From a checkpoint of a small transformer trained on Wikipedia: 157M tokens.
Each number is 500 + 25 x the weight over its row's rms, rounded and kept within 0 to 999. Layers, rows and columns count from 0. Numbers have three digits each. The size before them is the row's rms in percent of the matrix's.

# layer 2 MLP up, 896x256, rms 0.104, rows 18-45, columns 0-255
114:519543473528453495512518519490467462522457518509522524493533509529521496514504473497521499516479505521523493465491500539516510490536481545512513535495499535496531457523540479466465533523501494462522498468492483522515467483505494527502463512495489475530482491506509530498482538555505493516479462505480516480502509522504498490504495465524514497537469463527496489471519487492522466462504503517568530521485478536516503485480477559488506465490474465527511433506546510474478514494543469483517491505504473513510502480487487501521500474491482485485457523495528513457511490500497457509518464479486473524527477529489537534501493526512484532493498479496531504507482525493555510477506527545427465455504473487486528539524491528508482430491568473492517504518470521484552492525507460
105:545525525471488522519503506525441460483516530491520531540497501492514454516500532510456504517471529523471523538505498500456472490452517482481512477448544537505508508483475510498488496489476499503465485463537502490514492488487474522503488502512493489508526535476444514491503473493509480489477482502489494515473519504508490513518534497528520521527459449470491470532490497454536474471473509474469540510480508503479493512473457500502488543516515550529485484515512477468497501497511519478495437489479486538502514531547521524502480528490530525520447527537519525472435515474501584518506566479520513498489499523527490513494537463526518519530490531507532475489516484489504438502515521507461535531488499515462514472454493477489499511483529500491488506508504526543541500525484508
111:506528470506474494523539487483492515491494484511510470488482482507497520510523461516514476534508533404491473470502481497460488503453527451531518498558514522467536501486514469481487469480491502533525506474515439474520487470487488525500512532532547500508529523523461485458521501503510506505457543504496509458495500509529517486494505476489522536489455544519483476523496464543533504477515477505540535482519496500504509497446505559518492491429509495509505524445480491468496488504503511482526502512452510470505498465518503524507476529478517482556514530534464501483449470514472487471509480535519528508457513512494528498537497509507498488531448497520501455525534484505486480468529500476512489513521521477523533520513496503511468507477509557478479534502515509492520465466488523
095:500512486517540489458462503482502504505523502513508491484527457479535536516515501485511497452465486514525501498532484472500521495509504500516484536476481530523479504520501506504498485490429488518500517493439494501468501499485528516539468498492531477531518503491484521459516491502528473500515500504476494516494490549468487519517470485547466500499498485535496524497520431504532538505548514520472464507506485508468483483552500514538474487528523458487540490433531535485521524536495531501514472501524507471525541539481483507500431490489539487482530497483497501535476508540504546547490503442522509506539480479425489491516494463478515537499509495513484481456488512494499523518460510469484501460488501519484527540471481447509478528465517507512496565523491477489543518509506492
113:456496508520527496525484499537507521486435520497554514484530490555533451485456524526477495516517490489515496539432500542437488466465474534496541489464474454452494522533507464489465490485505531480549505502506512493494474504506488497508469494496527496505498524512489484514503520470525468500528504512475467519544499522511518476444518533503528470520502520493513527448519535482493482511497510492490512478482456512475537528504458514498497490535480481495487552501492527507537500455472514500512492510507505478479511530519531484517481494540474486525515558466443513497513545463494514511540485548491508504538501503504475502481497498499518503517461488539433509464491504484513497526484522514539509495463529480505471503513530519498517492499476491512484500470524485457510556497452509
096:531506502529502492467449490488461500517502529490503523474472458521561537530541508504478465525510542510469502482529519503516496505511498538497485517502441527468492540459466458538525475496500502481502486518515494495502488500552482485497483491504520522482496454510504535480470499522477506462514539523511511478548460513502465502453472491530514506504460487557497491482474508529486485505492546544483488484495518459480501470482511503459530486493477481511456504518497492531532483535476482455486465533548460492488526551490454502469489523551518450500459505462462496543469508508432505510548472516501493495528522489517505507492492503559514523484444508498499455481521517489487512497499539491494475507465497500535496474502481513486497512497538505507492521475515525524527523540489500
085:470503514503537510459466449512493504476534509501539506454530536440485511475498500485507513487478524521541512536539486465507484493434509516508482533502497538461479488455530532485489492484509518467503469516495467495492485486509513512492466500516526484529447511442480490472507519504503463488544485499478507480516510527512502465493535563523523475490481498490513513456505498482486511512515515506504528473465469518492489495526479525506477510517479510509514480475485488488518453515475522533511513483477468473523510491511473501508482538496536509504503509507475485471573496473531478509519474492503509524481535564553508509507461508516519525504469541514471521499501489490531502521484488478471548431452470464529504539507519475501447527547485452493548480515522497447511515485508517
090:483530493493497527472527476494498453515510527505511548466521501468533513508499516535483466513488529479499519509506460449506540497518523504518479476518467499507491517444505511442503488471494537490561485524490489551460488548484451482455486515534528462493542535546485518486543508513505480466530435512516504523513516505528494504498510492496562514480472530511478537515498484499511510512506518497505511507494493478502504494492524517459525507479484512472495501514473492456509490552558499534489498479497477571535471492527469497475554502500507471494513463501478519529518528523505529478489484474489491500518497504498503507452439510449461529466515501499530467454515498507521555514502492509490521489483500476530542515553470480502458512511516505462512498525477509511485499465500532
096:462532482522478499491510489474524509526480545472516496509546514500500508511504514508530482476490524449496479480497507458485490521464450504499461495516460499520485486511473506527526481503542502512500451496514529512499513489513490475483505551497503472505489539446539497505514493512480493503504506504462481509543481511548500513546463496484498526520507507528492499484493544517498457489518487455468489539504510498523495476490516498462528505506534516518510512486474496508503517536491511511577504500482538449546485548490481451527531551501446504564507511501503464521483452483484493465471536487498470477496476441463468528512477520480484504504507520557471507534471478482517502504471490489490494485419541546521524507486554529513498492504514536504527448503516519497485487504490466
103:505471463474512574518506481518527468471508502514492498487498501476509532534503492516489481538467490530504469495493448526496552523503514500547462519525482513480520497508474483475520531539492506491468512518511499494506540472485526495507505515514493523474511466487477466506481513478479475485521550525509518517558523538518503557512497507496506503547467458552512480503478498478519532511488490489491473470498502459465549515500474500476482527523531496522520502511455482471516551468482490474504472482488516502513512464521516491470506552503519445457494485503505485503478506552478513480503488525490535469486487546549522507462524510511492463505510490491496547494427538460494511524507499512477476517483479503499493516525445450505532509491460488515507510503576505508526547531472516
101:497444536540502516438521477505499491507489488540459500518505491500532456515487479515484531538493500440490505515512494483517530484521505462434547508487486480530505506476460530502490536517501482511484502475505506464505513494532462493459511477511499524504532513489501508482516484548500520522509486442488510460508496504514487500492511511484544494535523513487496519471526540524450503458490512509525488518529485453508534500483497476510489478498470503529474504471460518486526469536510506492500534507480506484543527507513491526500500497508458465478465505504451556530512549513483497505537469532540503521501510501497474483518471549487471480485496498491509505464481501505550469444563493512469521503521521496507480519526488557512512543463521483501477523531496418517521561505508495
104:549522535497488518479523483486543487492490551511549500497500511510519475493475447460517484526473534462465498541483542522462535495469584496464525493533477488504494512494502458502542544536475530522526472504475484487508545507482490495524523499531463478465491481461471519496479510515528490504502515429519508517496459469509502458483487494473482505498501490480480453515507553503483467529488457459539529501521493439530497504492487498532549491490511494494520479503504517555457473513517491505519475500486474473508501471503518483480496476497499544510474499515456502529486554492533492514479461539514518517497471458503480499505535510522513451518498443498473513489511483515506487463473489514488519479503511458496496549519477516552470497530507496534480517497510499521491504483502487
116:515449525494502480461512526500478509453501520525507512478535479542495496488536526487480467471498521541515476512468469469462516502454465491517465487490521527498525519510503496510506530497535546474490461481483474479507515505473491503524419489487488465556520547485455485503499532517484472530561483480536568505496488510514591523516530521507573468528506515516522490505495541490474506480513489499522525480518511499481549511518521512532469525434481512522499482519496510504474492513479491493521482465499505506491459494534490485486475532483541498528514514511457473477491526471507468493495509523493512545471545530491515524513515535520508500528474500484530484497508482466504492526518515510527461498484504450529492493496496493454482520481499499507524504545515467480520485530510522
110:536526484511503504469516491466445534505450508490529496491486510534472465518484543474473453489497475527514502482525512550488486497501494488465480519489490521503453468499469490510486465497531521511528490534521463572486489463503490503500509502496511518494501531504480479497450471547488492522541528505512508494517470529471502523518530514499511512519516496488503540477518488484496506485508514522511532502507461488486533525493480520460504529489484504506499465501459512451538494460533510526508501504505506491495487506460506560521476488521440504510481462562501507499480475476532492511484488478475512469510513497519555506513466515537478529483470476496427477439531506513513460500485521460502473532454545516474467490539498505522477484458424525546487506538519482516488499493501475
085:453487497513534483473514493477542500442465496493529538506516514519488488478534487522471540469481508512512474489517494496467498488445494483464488529468507493487542505476566471483472487511514507473477512562522507481515521487469481525497474478464458484551550517458518499484505478493472484526545513505491481520488499503489540457476500544452463460506536518520558528503452579503502506477491475490484486522524494483474514513528500482489471504482507514493501493460478519500508559472497541519502504485499509535534512515500476508477502495455496510446490540490470511480449528534482523544533486508512506492466533497506530532548501536543464530483499501521484482510475482487499529495446490518501496496512512482492499527520515506466497522500507449515520470531523480513521507524484504
084:506506505475499526499481508489474523490461509504514513476521524497511515503532526504496498507515508464521518527491529514476503529470505466485500519547448507440513477496464480480486510486479514519514495527478488504514510474507466540562521504473521468511476488494456523490451473521551514535492499552490516493549486487510512557505480501478517515491487504502477528458516495484468531451486493513521516527446494502490481550500458480468504513524495524479474462512529500481538546529494467444468542457556506535489509512511519496504527510482492505442478556497494520490483509477470507495530494460456472542480511500528537527494510502479503502465480506480487479506517495489486476528536518474478516459466491466532533498469514520493521498470490449506470473477504493453503466469526570
125:501467536486525472557507492498460494532514519489564513518485517478502477505450499512469510519490529503495473504492500509513470496472501492499515489496504521476495526532540493473502513428450524482474505511480506512505571493533532510483500486512518494497496539515483502487500529497470491498547519455497492475504482492482498504495525524496478519529475475509535475478428509437519546543518473506489528469438478459547478523522531520489490495504499537514496522487492477507483532473446486550490497485496535507554473512511530495506488508495496483487477489524514481505489512520483488515484528510472507510525480458560504555516512480449475521509549480489462539479485474466491474484474462493513518513504495503490515497517522505479490451543559483520515512509488507464531522538536533
101:480499497523516513539489525501526515506488503510496480479513471503520519519531510503509536570546475459506501470529539476553509499500486497484462461518481510487533510524503524536464530503531541507455489500478520474487514500490522473496496463524537542543457479523526489474505482495454457498504520517510531544496464509556501536479503498503471498534516514484512495445457487488470458495489530514494536511500493480542488475451474561523471505482478531505500483517530524488499495519473470481496489514548498472511514445504477496502469539534507473512472513458534536443505504545499520498540515484488474499491495543532521529491471526508506498493554498472489508453506441507510531526464474504485539501486508516525468481528518492461481502478532489506485493507516533518497485457476509
106:539507522500506515525502477510463488475475525497497489490478469460507516517537507464519530496498487528467470505498558465482520498494484495465499528507475581464504527523571528467485512512514545469503478521481507478484470489459485499488538505517494500497515525460506516471528518496534491495491462491467512468512500484503523513543459471527505542456528542518492518498449514522507445505504482506493532544486547466547470459544493536517496486457479508517466487486478519485529478531506506492479521502517546503505500527495483473447494473493512479471499472502511501456451511489472510527476481469513508507506489462551536521505519482468524481454481541456538506499487519467475487479521515516503465482466521525507496484515492485518532528506487498478491486458539546513498460485487489
096:500546500511511512521487479524434473490534460490524509506502476506530541485517500523503497526533507533516511482469428478540533560526499515512506466515454534507498498469475520500517496496535472504476533503523502519524512517535494522512491535472506441532512482472444512517520512471508527491505512488494464469509494459537544505478484504487449463524469444509482526515459450485513510475506474472492498540508469526468487516501496532487512484484527539502530536508552470502494477505523523478481450518488511512474552477469514528500529510501513476522514517498523513493505493486463426454524480501528533518495466499473543514496510482541493512495520510496520489514513500538490488548492535523523476475499533520465506504526500474493512485519491490459545517531501501440483481488501502
099:493483511501470511471487496505481522470463471496495511463511497533517483546493526504496489502431521497439515515467503458516543450520451515499483515498462502454502486511478485529456470470487489538482487479511447436505463463519518447483471491503473482499525495493476468523520482515523529523544521519541506494521462507518523489502480507521496534485545504465489503492510505479509526538477500496478507506482451491507551493496470532503492503498460474478486517498486529476516428494513512549520547479436550458492458461508516538500477530528487517512537494513475517501494518510498482504505536485520517519472498498487527493538470483488502507520516497471517533475473515513546527517519459483468540516476502497531522488467519518511527480478466513490490525491483501522473478527487552
121:479512540566477476489547520501491511488505523509519502505529501501525539505449486463511484542498503511547527478506504463540482522497536502504479480550489493466550486521538517482488466519530496491469477490462502462493526472532479524506495504514508460509489508499479466520484532516496508516511499524504506541483499498529491519538509495442533480495467499455477500516444507511459472503512534480494534464498508479468476475500575535502532517493525530507519501504513510498516452478495482499534493483490461502482500461522535517521469449485506496533452509518490522530484509510467498468534499562474523515519503517449514506482475502538526539521506515512460506487478453463515487480500510476467460528482558531482501490507499488492501480513533463488444528483498506449539492522492504
080:464497479514479491475468494473489483472474527513509516472526485495517500494546503483518452470471523523492465524509487492467510510477483450528489493460495570497507516513526552489488519514497504495481462536481479497487490516496496488552462493473483483533497531492479461494530518477466511488528516495503527490532522468519534540482475532520535504480504528550548481506513520497488492508437495464484479493482534505471510516516442495539499521510496513469451466480529577526505472525501489538495485486518496498488474541557505501502491483509526483509515477476439468472504483448523490520486457480509537509489533537527495482540480511508496489510525498466511465502497483473525482473529496515480451453481518473491532514479505494446453536518441481512501509534491488492513479522504506
092:458500538510496515521518485514464457466476503502493562468509503513545504483481472473481483499510470464507502556488489523528514485520508518547475516495488506507488528525484489474475507505472476521554483531493505516497499507534519505455528500494520540511452507500476482484500531482447459507495551492513444521527502457474487541449466483522508540458515482469499436497507507461536510485511475509460517513497516491469519529435517494540491540486480508499522523495486463505489454486524477503527509476488472481520495493495482477479473499517499546492481476481467482510489562492528516518512498477509467494489500541495512459505517471512489509535535472496468535487422476474469501493485516511484483473498488490492468505475535536502508542540526508531459491509501509515490446505484469
132:484471506487447517461517485490483510496512519529547446485524511502446489475506511500548475516506479519496490520508517517500511507449498495489480480546493507453522521479469504479502514504478524472517457498496492468494496468506510525516474501502523460486490518429493530493533483521502478511526493477510518494507501507495493500513515527539502451459484529489514497478483482505552517469462481562489490485480483499519488507499482469496463474469479521480495534532477483482529500454490529513544517522427448520521504516513479517530470474521509457535485465463504473505517480477525501515516495457489506471481538527442458527511471491489517541473538485489499512512494506466514434504457531527484460480457505488551489520492484487444474467553479487477507508532475496487503496483523491
105:463518468499476515516506493487522524493484517503516482502471553580512556513507505516505520525518486500539515494465496539480500533465524519473530499508539523526481481469533422458482475542505455497486493452542514523454472467514482481552483483543515517520512516482523508521513490480515492511515494456501485496511505500532491502495475492475526527439491483508479505471529440484528485489526493488480470530499526519476519503508528480501507506480518529486502542492528508482493484489487480511480526521537504507475473505514512521470508472508475491492444502495461479515507469505508470463529482551477476440458517515443447499505479534500475480471462522521460473501506516503538523502527528500512525497484515465442512528491516497541523488500504534475468523507522522543491488509506482
107:463511498473485503494547464511493483446508487529490550497538507474479522502495469487473506466488470471494491526510517474507462528493514495479497514461483487507528496520514531534504520510472521489477495506484485472484513514467522508484478497489440514531469537498494461485482511502478492524477489546486526478519497520495529498461450481515523499514487457442543527480425535519509494525466509520543508494510488450535456458495476467503469506519520513547470478504493485478497498561518473482486516516516521482513536528510533496482483496525527501493482468485518511515516550487532518494514484494527498508523494497506515482515488502488437501543476484466555553519464495556466484500476467468485494448495501449513496512518421524497519482518495493501492499488513470541473477471511471
105:500543457496516523493486505540489535536527472484522479505521466489506520457523485503472511530442511504472470484529500481492514507514557493499516552470493528512504528474487472486452511522492507531503491458476459498497502454504557520515500520518513523506530483505505515477440500520494486515438495480486531476507489510509504525512512504515497447505525500537503506496470495512503455506473501499468550485478486477533529499511540510518540519482491520460493531461469512526529487491513464446452503524513510534491539552491473537493480532500489533532519476508475486449538529530480508508486500503497487492514480533501490524484463486469517564517487506482510494508527548494486448483527466478530538533470486465497516496534505504509454514542514484516483454536537483476478471494476512
# layer 2 MLP down (transposed), 896x256, rms 0.0908, rows 18-44, columns 0-255
093:505532536503457480456469497566507499500541516470499470486446448515488488506564502529517511481519490463495497446489495521489500495530488468487452444504523487518508491533484532474469512478500499527500483485513494511516527491479517489536477524500488500507531450523513516495481482515511481466512485455495515503459526562520481489503485503445461512516500468529517547473516524502473492482481459535483453488509492493510526497492486481556496507511508521514520530514474543491518475476530473503478472496456535465485513528526483495521455486492503477512498502555521484484488466493485468459477477504485514533516451518437473495478544486483507463529471447493486508503485520561478466485495496494489466520495508515474518479459470515482502514512517523489450478486513512486498544512488481
104:533509489506505515537485517489515462504530474455449515468523509468511511490505497467529482549463531462511486474503475472494448463490556515477474477514520492529473527509514526486495502479514510507473508514511486493524482509505492482485499478522501479529489512552495518474516480491549484492489506496542515502505487499458489474509488543485450494543468472454488473523505493512508513469483461495477503499532544492505487485520483475514516482509513503483503523487510452542497549508495459502453451475523508478497514521478514515530435455555504534454505533474483542505523505449527490482508477502508521470502520483487465519505533468497466487478460506524520571474467535522506491478513520516485508537515500533490510536501489496462457504507472489473510540490504486479552504523423489
109:495524427470500519528508476483500503505489472497515513472500487481482508475556510508519532484501457493474494534484478484481504550521500503533516481472512528540501488492492491435459463518518488514496518507482503496464517494511472500511489507498477512483507488503516556466517508493494455507481502490465467544521483479455496485531487488535524501493527476516503535479462542539428486520520504484486443501542524466509534507508472485517450469498473507461465479475485468486501486477469471457533544502483473493519491495496514462550487522476537496478490480496537535526564467465486473519507565511509462467527509494506535497527472458501518514511504504490508484497524524524473484479471454480487514496491485487473462476477463504501483473478493508496488434450514497489532500513524484
088:512476495461537482503533501512494508497485516488496514465475519496485454511547505544528463517497448476501550493502467472508509486502473454495493494500515481493487468506528486481496518492512451529456500505460481478482540504518506514500491547515551529514520505527496497456518496533515498473513481474488493454484518622420518484465491514508513494477486528486514508477492482492521507502462481524511485534514519500510522482487509491495495495479505505484464462490522545476500486502491532511548490508498522484481517495399500464504450511504495483491506480489520508500534519468514515490448491475522544490506478524496506517536499497513523474506481475543462494503495456488514470502459500514545508474510517484517507518481478456510502505483502509502533491504499456441488552519457516
102:513523494493504530463524488487508453490516489441552488510505453495500522451492549490513492489499492472510514497544473497510500481527481538499465514480499521490489540497543494516486471477441489468552496518505476521516531487506548477484514508522459551511504503466499501537549487486508528503518485465492487537521538496492501508461494517490543484509482508501465518502440505556476479500476475483505472511504465517462511543512509513535470470478449475518512501464499518494525525506511481482494503509474481512511476488475506510466499436503512500542522551484547477497486485526507539462474516564544465494512473517501541493498516462508562493499525512493500521460524533505494497516500491468505491470503507482476508454486487529513521432528528542496493471470498532488504526525484480
099:503501506515487529494470523541518469493514502476509522492494520550523533510587489531487498513536517516471515457489489528486534516494475527502458522515519480484546514471470497535479489498508505498518518499540513525503499511548506491473516521451511502556542512506486493460506538465510468457548525454494499485494435536528488508508498457500511531486462494474490472513479492547484506501514530537535426485505501482478504447459502484489536496501504505529458499493481507514494501496541499510488486516553518478481470513454445513462497518504521514490500506491491483526497520500510505531510529518501504471547468496495568501489487475528507505515489534529484534514507503511454513511465498506469454453500528529501504462473527518467525515508541510483546478477468476482501500527495509
111:501520539486512511496492502508515530477503513492546476533476490524514503458497521529516437521468480495511535478486490506541525536542465517498534470478551473534486485514481484489498520503462495509492503546509508473500501501539504451506475521509494529500492479498478468487522469475495494525511511512441443476477518462488502531519504465522484532494476532501512461510490452500488479525477480485517532507513516518540458525474505498453536516535522463489497509475485521470511491476504545489514507489540558544509471483490527482515504511461461433453489547512524466505497481505521482484456474480481515499511527479474505518445528472458499488491547503495514518508481538534468539521518484504506494496509497468488458462519530502507548515454494537518499503462541532472506533474492509
096:456522498466521485491512545524480503552483536469491540517540514530535488478496486501541499498522510476508530460467535443499470458534498551512507504468485505471485477458512489523501526501458500493550524492486496502505478495533459523490509483495486501522532498466482485535482483492459482481491528505544526501505507517524498521527459494466503504492544462501516535512508482526478470514529525499494469463508534536489498502467495486453474473469485447458523502463491489508478497452502575483495497518481487477507473478488556507490527486493459515509514483506510519493505513489482460528514469472499496549506463486487520492520534531478514462503515492470486478494503509544526507439517510481505493467525511530471511548471470446520488471502493527449534558486480499500489513523493513
092:516526525466497484480499511486492506500442494488499518506527513507512521479513549498545488489497487475488505479437493476476509495508475495456500512485550478563510479471515449510515517501452509525525492471519497488457500464491509486483549505488474488513493498485498536500476520498516514514503501469520460531452480513544500530495517494495496511578469513505496521512518508500449504450502502499492479500533489500482478490474500528494520465475501486512520510481502487488524505541502519479505497556538530515550502513507507467526481529478527571517497450510532460553498508435479484505467506489500462459514483490502517487510503501445516517519520529523485460523520509512531491454524505514502536522510524525455486467467496544516498519521528567545543503461533486482525525508487476
098:528511513468505519490459490468485512530460497479518487519503548502507523491551514537506514524522490532522491434507529504537505445489527509500451498486498460518540490480476510512484505505503500491511509505507532540467495524463483509506514459508520503508492459467505480494502503509468508474491435503523466542478451489481464570482485478498482505530461513511498475495542461522494544515555496460523521474533480494490523491485514521450508480515518471507454487546504491465490447477468488522491483517507486447485484496483479500510520475487500520536501503482490511534530480508508496498485537477499479535488471512534509465517483524489552479487548476527549537510482468476466520493527520462505505490518503470459472480497486518534487491489491525499498537438482526466506473497478553
097:506492480542495456475500475507450503494502518496455489512496524482463521531500568502490510505537501530508454497538565493466542473523537473524445538474536507521499535501473510445514512484529493516515511462519530486470483520475494474483502501499487511487508535449488498478493468490536514483508515510498481476468496510484471507471480470474453530516490531443504506507509497499519539516508491493479500501525507506516489516526527526494556532531530521508483462511459554497489513528511514465483506542500522505477513507512495494465460505517496473510462492471482507503492508520478521512483519486511506511547456498474511517441504486499500495465525460498546513499449513510518437550457484516488471556521509502489470450478507490497473531513504473523491550512483516500497529452520529
100:485542455455481488484483529501504502536504462503487488546505507485492477497498531489458527467535432413520502484458508538488500500478544467507461510497504492555501488463506506481488496537457493514493563534458523491475517464474458472524483504519469485508518482486492496500487468485543515454466511499493476475464548491515501453528517472505475506461498535496464491500506495529523491541491471477492480508520541487486502465488461499515513448485475491517464502485489487498524495466495484491544499486483460537484486465477535459477470510502470512469495525513505530503521499482527545488473475529564528493545460492476511501486492520500516497482473493561469494522500501496496474456518474503473518493483494488482480495521503504475534515521511480529513480456510515476506504517503535
117:464514466532466483528474456526450492545498490508491513492487519544523530479521485492510517531489501487493481443555541529457435512489508492513505523507523483528494463516500501497544542502471485460479525451519517503458552516523499492513498518491504509494487503560482446504477500461528534504480474496511492481528501480465450511461494523470483492507513491473504480500523466505520506538486523494531577483490507490496487501482485514547483497494519525447502526506505471478501495525507451508534444484491502500486509547502476516501526489546514555481475464508505472464494492478508479512518505494491480455510475465520554511527513515483519488490498495475500503530500510487470481509484521475535508466514518547500487530513468493536508504489446514514470497451508451533484481461483507
099:493505469501488465515517493466568525525490533534505480494477526517524551514493545507503513488524480506514533504543515536516502524534468504513492547509495498519494491478500474527527526515496485523509500503475466512498481536484531499512502511485497507543541514472501498486510517500532516488552511515493509490472497604514466478451514491503517514476475499495463464437510471483487508534514485512480503510439496459484478504504512535503496515508508527508526518486540554479515488482510516545515493507485497487509515428435461525506488492505463485504478484513469488495526517522459532511524496479486496489534480471462569496495529494523525495520506517477500564533483522522541471500517494462513475512481477497518494520496486523536503503567500519564477537479505530518489521503504512
097:480544491528506509491480496539513408509506526487511525521487497496469513522492511511523500488496494516502521537492450537501464506495484477521491488493518488504491528501470507504514526506476503525510537494460544515508502507491491495517490497484519486511490459522488491512462518512486436473526519517519477513453524457436485481517456523494552533519490491499510524481489443507532468511500525495493515487523503515536526517514469489483519521506495516467475507550548505478479515498507484468475487511488510459483511528478499449484501469479498526514531490487430436511513481522489472508442514498511452450499531471530505468497483474498539480464457485512489466524540470491478504517491495494519498483494447469526523457486517518541505482534480444498481475537476475447503521481467480
105:469526461479515496535475500491488516513528471501511565512478504511496518498446465518511494482462501523486474469512489482494500478492535527499485485474503511501520503492492491502517477516444483526503511475497477518525559542493499498533482536453520496537453521490502472524478507539483493513495511523524535468504509534518494511479530481479523493528538540503509490523470500475496547511493495540512518494507521507481516503485538469439547522524502464504504496516456495471541501517523494477510469506526457507494459494471481480482501534532502475505520533505535506529490463521510495451516495495512468519505517506463539460542540488464557440525486516540565490489457510535514475472497527543509549544494498506497497490494472501469519501557444487528502488498487498525526545490526517
105:470493521475451519486489512476475501533492486520488472497494490505486514505494506512509473511488482490524489474510499504504538472467520499537465472496512450481517524514543485503551500497458496454485502532493472481520500444525504521484488516488506484522548477512496496549478479533528535545469471424522557513495511506506489516527525496598504502486491496455518447466485510489496456475467466501490475509491510547518461494489514507455533499491473466463544511492504485516552500516525472519506523543493513515485521476447498483506495531479435472519496529491460503468538478484501492508502488557498464509529479495517531503519498464493509491510504538481489543486476527501526465472516526484514467500513530523455536513550478506496512512485531510510475533484505503474507518518500512
102:537494520539511465464499506491513498516475483492498500515506514561486492489487520512512542534468499508517497455512489492528464535512475417504452519495519457535491459500450517533485503533471471453494476498456524474486504492506511460512518499551495548527513497512513552493467521486518503474502466500534519515482516537499516490488507514481496485503489453515507490443480526525484500508466500487529521495558530497510478479554531466506534486494485504497504506529475542485548484486544503516467540512500495491469485457481528509504512513459472453503519475537500515519548513512505545525505480493455472507470497463517490496506513514516465490517501493506513474486523487500525502468498533467542512544505493460550546436515498494504485513482484495506484483539517509500517488536444481
099:527514487520548508493511479464430472501504453485542489497493542443548498462540493515513496525477521465503469461447511541496501469495507503487493509496511483535506508493505497495489490493535526491497515496535472522478514497477526517482497470512549512527546507508496508515496500462489503525509504487498472500517472496473467546545540524555457508502478517500500487523538518502552496498497513516499505511481513557497491510506462486480469471526521486484449494488519562496521478521489547463486525510528495535459503467458507465500509486528513511509486512475540455517489538515571479484459466501456523518493513468499479459461513511505527489536482493507495509478512502496489506481490483479537553468501472528527481479530488466514510480517531481508497471454518525447501482514474463
096:500523524517469485493472493569533477486485490525497488488501507458533488483471522540515539517554515490469516525452513507515433529548456546458484508454483527532489512531505544489512486483497497537495522534498587509521496485535471495509475534494475484496484540510510484495524479478560518477517492477511485477484457549490511491482502498531485505486488511475483471497521527484485523509483518533500497461495482492486563498528498455506521544504442538517501508520472507520481485506528479558506509467541504533479544529473491524510502516494487447470519477512484458511531496525501516536494502499503483445521512500508499545491475488532505501537475502520490514506511474515504476511531517536481480464499483505510479507502468496522487508519547553497505513485468520528507498468527490
096:483473462442540507502476501498472491497466522508461507499459537482497488537510490530492492489507442483499490534490473501517511463482508504515444507504554510472511494537520488521513502517521455495491509499468544498492548492484460491484468473546499515498539512460518518550480550483538499450468502467500505469491518539499505530523435508492500503529520484498471489483536493516496543504519491543505517465534511525505510476510479479505503492488492474541481489515535492495475519486457512484482526532462493464464464478473536487490511448534467471486515479513503479541526469490531520492493478521525502553491481464497492463510545476499505473544484503519509524478491471527502517488481490540528442476515512477447519485521519512478537517474512495500458538490465481502460485514532525
100:485535536486480510495495473551505486502497518485515465524498502478492486536517435519554531459509539464476480471481480501537486511496456474508511488481524514514453428487516468477491482466483501479464515487495485513516506478479438469524513510509490551470512503509507464523519443495485514460491513489507502524534508512450482507521475512514526491477488477526520488459516420526487517517500519508449547523449504488528503491502490503531520492548477500500507510508493519516516491494503502513487463497521539487492519514511492514504445542504479502595491479507487537495499489496485515510472480483444497509501504516501479442439549481498498467509455491456517510468479523536506473516504469498501513528492501505483481503457495510523522494535493522521484465472487511468491515473502487
107:475519485521512503508481455509508521523498468498473477511483477540480520544500516459496514507461472481490484480451476500479495513534490525514478493472454458538515457496557496522498477531499487474468496484522508520514557513486500497479540515478517505437529490497511531481500518483519493508466515497526485514511488529469458532492476521530441507490469525491474511513528500481490509499538498480500528498531535471523463515429512551468508502489510470523535495504518478519500527448484469483513485503472475494494476463503477482510513463471466478578450511526483530536533495518513512477484503498466458499513520478485542513511533472494530522488451511487491514492500507510496493510465460465503502506537515510478507491520514512522505500443480544481464522482516547483517471428526506
091:493481460490490503501502514508524497529496493498533533497499466506498514442496514516473503520526493477544501461481523536509531499471517505515442492517496425471501482500507482505491520490466496530520517488537504560493550530493507471494479480482524534485490508519498486527490490469510492453505538503483495524485509466483481473503490477477473494512473495502451440490474521507497514529486509512485475509528457493491515514487497482506562511492460527511552492493467506488539511542533480512504510503486448490488511521497491518509497494493478515510463464545507470480500469540491501436505498502485490552518518502512572450521533474452572546551522467490503479525452508515514485511463471536510502495467505489475524497503467526538501545471505488530499458463519491504472518468518507
148:538477532487491479507502489543521503514555484531500514456501524515471512460507487487435519465522495500478505484489508483503503491503518497469535491492529470482486477517484493481542485503481469506484507502545510510500518516489497551492495549506501489516455460465485480524529489526511496454529484519487479507495490511531484503504498477517532490501466490485488507519496487529537431509544511516499502444508492440466507520501503522475534526551529496488441455526486503516482493463444516466517483453507538485470483495521481473512527502533520545497519450471502479554523456469526497486499516511492475535474457465519503489555539482499521512523499497512546501470495506477514463512487494488537516487468486526480480526517528466483552487502463514506513494441470485533478467512463503
093:489474540497508495478492469485506500543518519443510531545494504504542513468499522500505510530501464499533488464458514542454515469506506513478487453520521532494465504493476462487495485549491543513467508513499534515503508515491511477505479461508482474481476509526480527527492469472537500501494518521516512535485472494504483500487502518529432527506525489459507453525532502493509500536510532493509503542510527495487561492529551500497499500481519477522554474549463515519485551520511526476482478510506525517487518488492533486511497527426518473521552439541542535538524468503513498487494491513479475452450526461475476488498488467495480518460516485525474477516493473517474517472530463503517543511517505553514506485481506497500512502494492477512528469497537518514521472503531526
098:511526487494498524524464478482510489503523490464491493526489509449475498490433471486470477470500477489510480564498503541473513506475474510501492475512507496510495473491511494486508524508499497498519493474518477506490538522511493499555489482500508511491449476446496494516527504525537480479450485488456542524569518525497458502484499494484538514475538469477523468461524508505526485498479470541478498468474507514469515489513506530535517525521477466486439525516545462479510532496531458514509497519471485492507521469462461493474524547464515531517478509533456528491508485487509483512537498491527524472487498471493520499486521454549554466526518535533549518484508508542520524462528496481569513514528462522488521503485487531466536503525523483491477499506518478467510502471532499